Weights of a small transformer language model.
Architecture: LayerNorm before each block, rotary positions, no biases in attention or MLP, some layers without attention, local attention windows, hashed n-gram embeddings, an embedding shortcut, capped logits.
Training: a variant of Muon for these matrices, 112M tokens.
Each number is 500 + 25 x the weight over the matrix's rms, rounded and kept within 0 to 999. Layers, rows and columns count from 0. Numbers have three digits each.

# layer 3 attention query, 128x128, rms 0.329, rows 96-121, columns 0-127
534438508486490458488528440503493471490490522505504491494453451546475500543525502491460510516508541468528515520498571520457465465538503505577450514506495549561483476454554540521476483493511482534498580556528464469458519467525472470493559475507487512487501507489525517464533508515501584483544539499433561422507513459465531573478444470468492460502512517518523532440475521449482487501565
504496501446458532492511552432495525526491508531468495524568507501522486482509471490531537522525491534503492519485490469526494506495502474493500508449486493490540504530477490470495524509517475475471468513520490513510499493517510493551502526474477465493553512528479476493496525479480466460502491486513469485544516546521506480482515513494495510498521490480493466534525489462522462515500
516485521494477541470486529481485509487531511514484535498538504488507477481495480480489507524497489503483504527495476466490507501487487495513484497468507508500501497511495514478505512511506487498490494523512497491506481496495514510528513498496492480503521503515486496483503517470481493468511499492491482501519501510512501489492500495516516500510521514509502494527533502516506504508485
499500492589535542564495485568452509439451447452544491488523555469508553492496533520503538441525439520477479465473476492492524549527521485471506480554523510498504541461502523447517490524444520494477472444482503514513494525451510498457466477492500523531459508492475536543443501518513442578484475526509502515475510504535488467544510545509501448510496510474503530506476501482509450480483
482517482469488474539489493500496510509454532547496461513515510519488493539539508500512493490490513491517475489516487537528485482501496482550483518490505483452535473472509517489468506515517497533528505510510497482481527476521523483522527547488544521530486510523499527474496490525494508484499513477487462474518474490502524523508511447481493504466480481499466468482527470494492506494504
483503520485497512526519502497507506486489512487491524524504488493494478478496511502507531528510520485506474514487503507493498480495467499492495526520522445513477484492484497487485523497519481512496518512479505513523523486516500509518505486503504504495520473504474489458498491523495526528474483509528491481525528510525490492485474503496513470535507493473512474504506511529503504488502
494499480503500482512493488513484491505508529508473502482482467497508499509519525517491525505498499541495491504491507486489483507516520492496500465501508509492500489505495500505528488512471472526517494505494482486519493486498508475505504490480495511495506499490523497483519489482507496505460520487525508501509542503509527486501485515474511514488486495503544520517467486482511503496490
481500505509506495506509507472523516500489480505484490506489501482497529499484492474482484542510521481510474506506483486503517516492545528483498469501507536505523501513526500479495506526517509518508480511516482497508471487494511476499494488496463496508445493519504511512499522475502516490532496508515487490481512509498517507492484497505509510508515496505465496500486507504500507486497
559462536545522471527503483543493482450499488516503458490521497522481481510508492503544517516502531538500511542530474488507483472452507459510500543480480495456507514510492537515497517507480446502535519509517483518485451484484514479537527511486481530515472532501523498465462508538510572491470530509533504458495519491473504471520473504493503477495515460495536476473504456480501423522519
502515492383444430462498476448581474594494538546472493512447447525510468542511484513477455534497553471565514488509564538499466470504468542532513530470478494517523489515509492539498513440539486484507527549531516468523543496525468499519526507501507484460520456509532468495541502508473553466518532478465497489511514498445522554439491462479472552481486513510474473473504502498487567499521
529502524404468470403511509447558485577568543563443514501507440517508431509508485506483442577479532476540515521549532507513470450461474512545489509434460487507509468532502514521479501477540469499516513595511525471492516464554481496536543531508504469453540479519524472463546518473481566399534527466481490486521497492445544543453459438485493551475507516548485469478532487510490561521529
499476525484482492511502533494518497504502506512497498513488486500487494506486488494506515516510512489502498503491508484500489497505519491521497507487491484499504478498475492510486498492500482499507503511499502502487506480522498511504503510484498493491507505505488502491509501515501511485489507494513488509502507520511499504490491504483502505502510513502508493506502497503507483518512
505525460497544503464476490495553496500486493493514530509483537506503516473473508484533503480514490543483496506529462486475497529511531484511501498505496473497538525475502497489514505512498501493546501498504546494509529515473475470479505506481483507488505449481470515513492520501518490490482483506512485516510524490480512510531466496496516511500463488479492511515521476509468512525480
489493519481502523490501513479507511523530505476495530500506465472492499499515455476506502490492482508518523501492508501511493500514522497511490507508503467458494480514498499473507498516520521471493468534519466492474495495471507515458508496494496530495516526471476483494482510528480497485512530491518537499476496499499519524514502488527500475512507518502541483515474499544510513489503
504476460492501497489511533487511523501551499488548496474493492500495522468478472449510510539501501493507522485488529545470519510473503507491494476491512521486476476480472510524481514478488534504497496484477519519518496468519517512468498510501536534478472484467513530524488518475507487502509485524518503493500513483471492501510501502506544533499504540505479503484478452521500509523478
491505484496482545547497527500466484505532496498474510471494519480475494547489531489495525512481504470462463534511506481510521514522487495487505481480481498503514469522480529518523492479522498510507529486520480511488477499501530495504490477507526484492524478509512507512506468523462473511512517486491493523500477508488534473514504488493496490514516511528503529501515462488507515475482
527490522526500513487491470512506521480513543486533487512504505498497485488503506507501521493509490498470509543471499528453500501499474495498466504501486516487496477527497479507495495522491513495486520511518497513513525486505497502534498501504494483472488511493511510502497520489517511525496516478475491482479479480498510497509513491506501490483466486512503509487485498472509495508526
501505515514505539462499472484497505506505509536477500466547525501515483477491499474499507469467488500498498484521494500496521510495487517476498511479506501491481502529507528465526506494515487502510504501503501509510527503513533508519500521516500482490510495502493505486515469503491493477521480500521510501509489488491476479533493497510448462505513498505509487480522478485523500533497
487487508502506470533504490492516463484505494501522480498493479490527506502509510489501519500534509476487492503515515486521466491500501490516494500516486528498487522489485535502468522514495519470493503499511489502526527534521500520473493482488456486510497475495487456521495514494498470535507506503511507523503500495536524514448494495494489506503498520489536475506491497483484506506491
520490484465513488513506499535485523494490500518497490477509501515514494492494508518506515499462512498515475479492485501488513482516514531475483496503470498517537499502503462505513499520492481504477533513503506490495522512495482502506480477486493500482493535495530516531495518490477502492506533505488505495503481514503512478508484503511510487504490484503477504496516501505471513510504
507484495470502485482523515515555500517530489486517499496475493507480482505507496514499517478491525537505464452493494521486495496488526486521533500513518512465492509513488491474485549507565496489508492502477463502491496502524521482436528509520505510517495486487486510499510473529482487496529488514512532518523515510492504519522517493500483494523446487500477495501503496498511463464489
478544526462493553495498492505498478490486495514484529504515501509518510509519520481491487503487493506466505535490480506502510527496501507509493486482500488514475518485501495500502522519483468506506525511521531513478484496479503524551475505512483513485520504514526484461465484486461498500485523490491468521512515521496473494510484485525521485498508481457539510509515469516502447528506
479559493480538499516474494479481503531475490522519512487513512494540520521511505478508512480520493493513526469522480502517512501492507505482540500459476494496506531500489509493518521517478480494523500520520502479520498470469501499522495484495497485516529519499514457484518498502480502503501488497500460498509504509493479512472497504499512491472507501472520489506497515488512499485493
483501509489502480499501500526486508508464483513510489503486494497484471513503495541523488493495468548489491513532488502510499528486505498516538520521483500498505481490499513498506482519509495500540464501506495510503494503497503467498516521502473510529507477498501500486471490509493493485504529480504478522481508501515527496488487502513489478487464485528501521520508489525486493488499
503511505507529504456517493489553513491504514500487514497499493499479481485529526537509468461499492501506492506500498475501507481502500493517488525521498485505475511492521507493504507487486526491466498486501483518484519505464525537453518485543524510475482488463517509505484502493487492486534511494512532465478512516508527496508505503492520543488518507505511488479472498491507498478481
488516495529505517483505508466549500489504483480516513472520510494478505499493482527519502530502515508526478531502495473532466500522529460502444519516519509494497548504492492515501507511509508490503485515497477486484489484510501482486524513500479496491469495482477492514482509516509509510484515507522479492498524533485529504493517483443518490492460519514481491531507493509483496501510
# layer 3 attention key, 128x128, rms 0.338, rows 96-120, columns 0-127
488520491497509470467483494484474508492498488489493498488497499490499488524486493474522513498494498498486514506485495475487500510487518513509502509507504516506487481490486525523510491495508517515528495477477481496496488514515499509497491512481502512497490513498491521502554497479488509506519500498500489543487503523498498511501501485504517490517483521519494505492507492502516522508495
514494490503503569492513528464442517480472489484500523501498508499479511511515485523461511508500506496480516471466473535505525480507464492491498469504499479527475474514500478491491474500493533527524466493501514499490501532514509495495484469515530534512523503515483526546491503458495475480478518483511515477520516506495509492476491508515490526513488530486518520538493492528499503455495
507484505512510511515487498507493533475471506479524504473509506483480532515484495502498521488512474521493505499477478507497535502501524511480488485538515525486491523489503483489490487508494511495499487483487490515482484526495499479470480487511481519514517525486479517523513495508527502528467502502502490492491483513498493482493493523534488472495506520480525514528488486513498498487471
541512456608492507534504485567464500457432509467547499472544517463479560489530496506488511420494502506495474493447447505490558482526490472428524439561506562441486539486529491447478477514488525558518419470453503542484457547466498487433493436536478556535481530492495511552452498548537460552432471516541541436458474530544503484509510559583493446484513528513527553559504433508503502488438
500489505470518419508513476471536494519488479482518484503470479472516458483480476496497532563520504533490502467529503500492511512473477453518508506489428463531533470458506508514498468512499513495535538512476511485533512455539518478560548515493539514480516479507504477508469505502523472470469471473494523518531511519523542489507489454470534539465531493502526525472506498490525516517521
523471489491483508462526476509532510506498512512487509514470503543501461521525508495489509505465488487465509488506541499514484532504507462494488504502504495493490557510466506494502497495492515500517518468504503528507460496516513517468497514497485508507469505504510492560513489484514515504476453494515493467497498459520482525524536493499540469474501498500530483503509516502486491472485
511520473525515512515513502501488495498547455490532498534521497479501463496493496495466480477488514492510497490519472524504509494486497480511471479509441515510499486513505503514488474499490512441511516499529511495500469500490494501497501502478547482489471530500486505517500507529515492485505517488480498476502459500490520511488449525508478514531509540521507515502516504553515499522518
510479465514493513526515518501495485527522480514511493521528507473517476520504514522487499483534479519457483501457519456495501474478471468515500526500536511486493499498507519503529535499496483469464491518490526506492506475494483496486507482505537519477506497477474488557460460517523523500501512532514504545504484470506477491514518515504411513514494494506467553499515477484463514505532
445499556474522456468541487500569457509539544518482518533468462524506463521485505480513472554473558448485457486545527456472504462453488517552543584467478495493515462502512533553538530484517479427505553523566505513532546438487493521543492531536530481518492496512535494423481495496457557471485506496509505490529496470442498540493498457474542517492454446499437472441488527519480467526564
448506547413474509457515488436538498530548486562473520527498474518509453535467489476506487531494486479490477512526560476496434507493483536586501570450511484571545460507491536546546505471518470444478577544528470456530555434512494521558524558447543484459513492528515500450533488499459538449576512506453478521536525497445508522466463444413530532521507490501470444427485549479492505505577
451505511408483508436509517427531475551544498548430512512487471550538415526490496486512475549490513468500504491537529480502442514501501541588492555412516476565513451493485548557549521467511470453507542571537481442519528460528502534570515593463547457471501460513506487419547507450436551464585509515467474555528526479464508529484497417418515544523517485501439455438522568475494496493569
492502524485470522518520503503480524482508497506496510517486485496511494493493502492498497515515510478489495490497502481523511501481495492513515503491469480527500491502516512497513496506498507505499509505513511499508501494492488508512505491497519500506509509516504505519500491493489487491503517481496500486522508507501510502484491489463495501517500493490484512498491509493509512485521
493517467535523519487478529531501498481524501474482510514465543499468503454516494487499506442498478537505462534514508442502513485490517515491480487497531486504476535567488508522497533468503532508461518482511452472480496508474496493522495498486520482504498497497519521498508514510506459498502475554502475504504505512499470539539511474483516463487507516491483561530492553488487445491523
482468498546540458517510471525544543484534518513459495522509545467530481521501488531503501503489477481457485528491463501472517501477483486538484504501494519498493524529466478532486496483521481535540469471508507475523462498513522474491514476551508541502530488490536506499494462482490497508512520458486513504513530476455503495488481470487525497517520494483513518493502484493498533486481
481558479487514488492546495509553533444526478481549537483464503494530472483477517483491529530524516482533520516529473488538532484512490508536511549531506510514493511525473455477474527496475482510514456497541484487507504518474528486489477517504513466444519498525499521462492469496520494487496531486505496516490516444512472536480485495494473499481451465503503496519504493550455486510491
445478487510499465499517500523483492517488484488502522454517475496482513518505484494499514497524519489530547464524476506508526525483528502493550473498491531495459452492478479530516516492492468502512516483515485493516507493438541507497531489504494493509474498531493496497453517526490544507493528536503530514488491479505503450487503516534502533480494452478508472524482514515489475493527
498455517511538488504525504520500460513445554495497480494498502483507525501467516447489489505491526491519516476493500518496487509519521511511506493495496441527472511507472511494476508486485521519490462510477492495510504528526476512484469471520466501519501510501493512512509483480474511504497505504501493502504501534493486513516508503491522529511513483517494502487527513496491476519506
490507476476503482496501502503475502498489483476489500508509490498525489521474535486508484492507510504501512506482487531504481527509508500495522509488518530517507529495507479507483503513525511501486469513550490487528471512484529465508517503464461503484527521498513487495508495486491510502471482529476510490494508511507475501499494497481523550515494525537507514501472515483487443508472
498511532513517549438533490485460512489495512491454498494490538529465493520472522520474480518491477519501500518522495477479526484488462478458502478485493495504502502514479514514510521490477459512493484527503530487476477440510512509480492497498526475490487531494466552472532508492514487498511532515524491492524520482538481527553490500503516494508516476527486524482467511531515506484503
512492497538512525517500503482493494501483480503488509511507507508517505480515484503510460510464536517477515531511520458514504509471531519526507502502483497532453469503494508469488522474491498473504506475455524471485523473514513462468529504506464499533509502496474497538537507511478534480477474513521500484476485501513510472492514487520491505481481514500535515494523491473499530526529
496529512527506487481503502506514477520496493488513522472552488489476513508504495522488511506499456479515472510510462501505497523526446500530534483467549523514494505539493511505501478515505481555450525454495518527505509475461522505494509479466517509481478472470501464535509523468503466471487502489478477471516488513500526509476487480497501479495509517512512509503496521509511537510490
465480506461483469521496517479486521473494472480512476527524509499526531506521527454497497514518513524516502454502493474467504486503507498484499513495515513511503524478493481499529480477472523506536513510465484485499545506504510515499486533498527487522445508500525469499501476489500514503515520536482478529534492496532477498483477490495532512525493492493476483475544524503513477511504
447507506488491528506533506483452521482520496505487471528501540477443498471486515529509497496491461481488513505516527499498466469533475492533523517511494516494510496477525489496523480511523480498476524512508479505497492464485504480535518532495476536498517509520506513494497460502513461468522500531494491533487499519525498495551484513499496514532525525514501505502461481497507461471507
491543479511510586527505519490498514516453522490469505522511505491479515496483467508487490488513533518499483467487521484477515489488495483498508514489539506502493515514482504513545523525478497479512493535501478475474463474517520498482506498505538494482496499488511479534538534494495487481472497528480505492510487460486468498548528489469447521489537471486516501483493524474493494485495
480514481508558505467509537511451476542508479520518510508483469508518481512506486475484508507474488525510460539490494478501480548527472491468461461508562516472507535479479499511495491498478515518559474513478471467470488491498534517496519509508485498523499503484470510520518490507508478542533521487482510536521513490464494519485494486486488490537520514481484505515490512512494508539475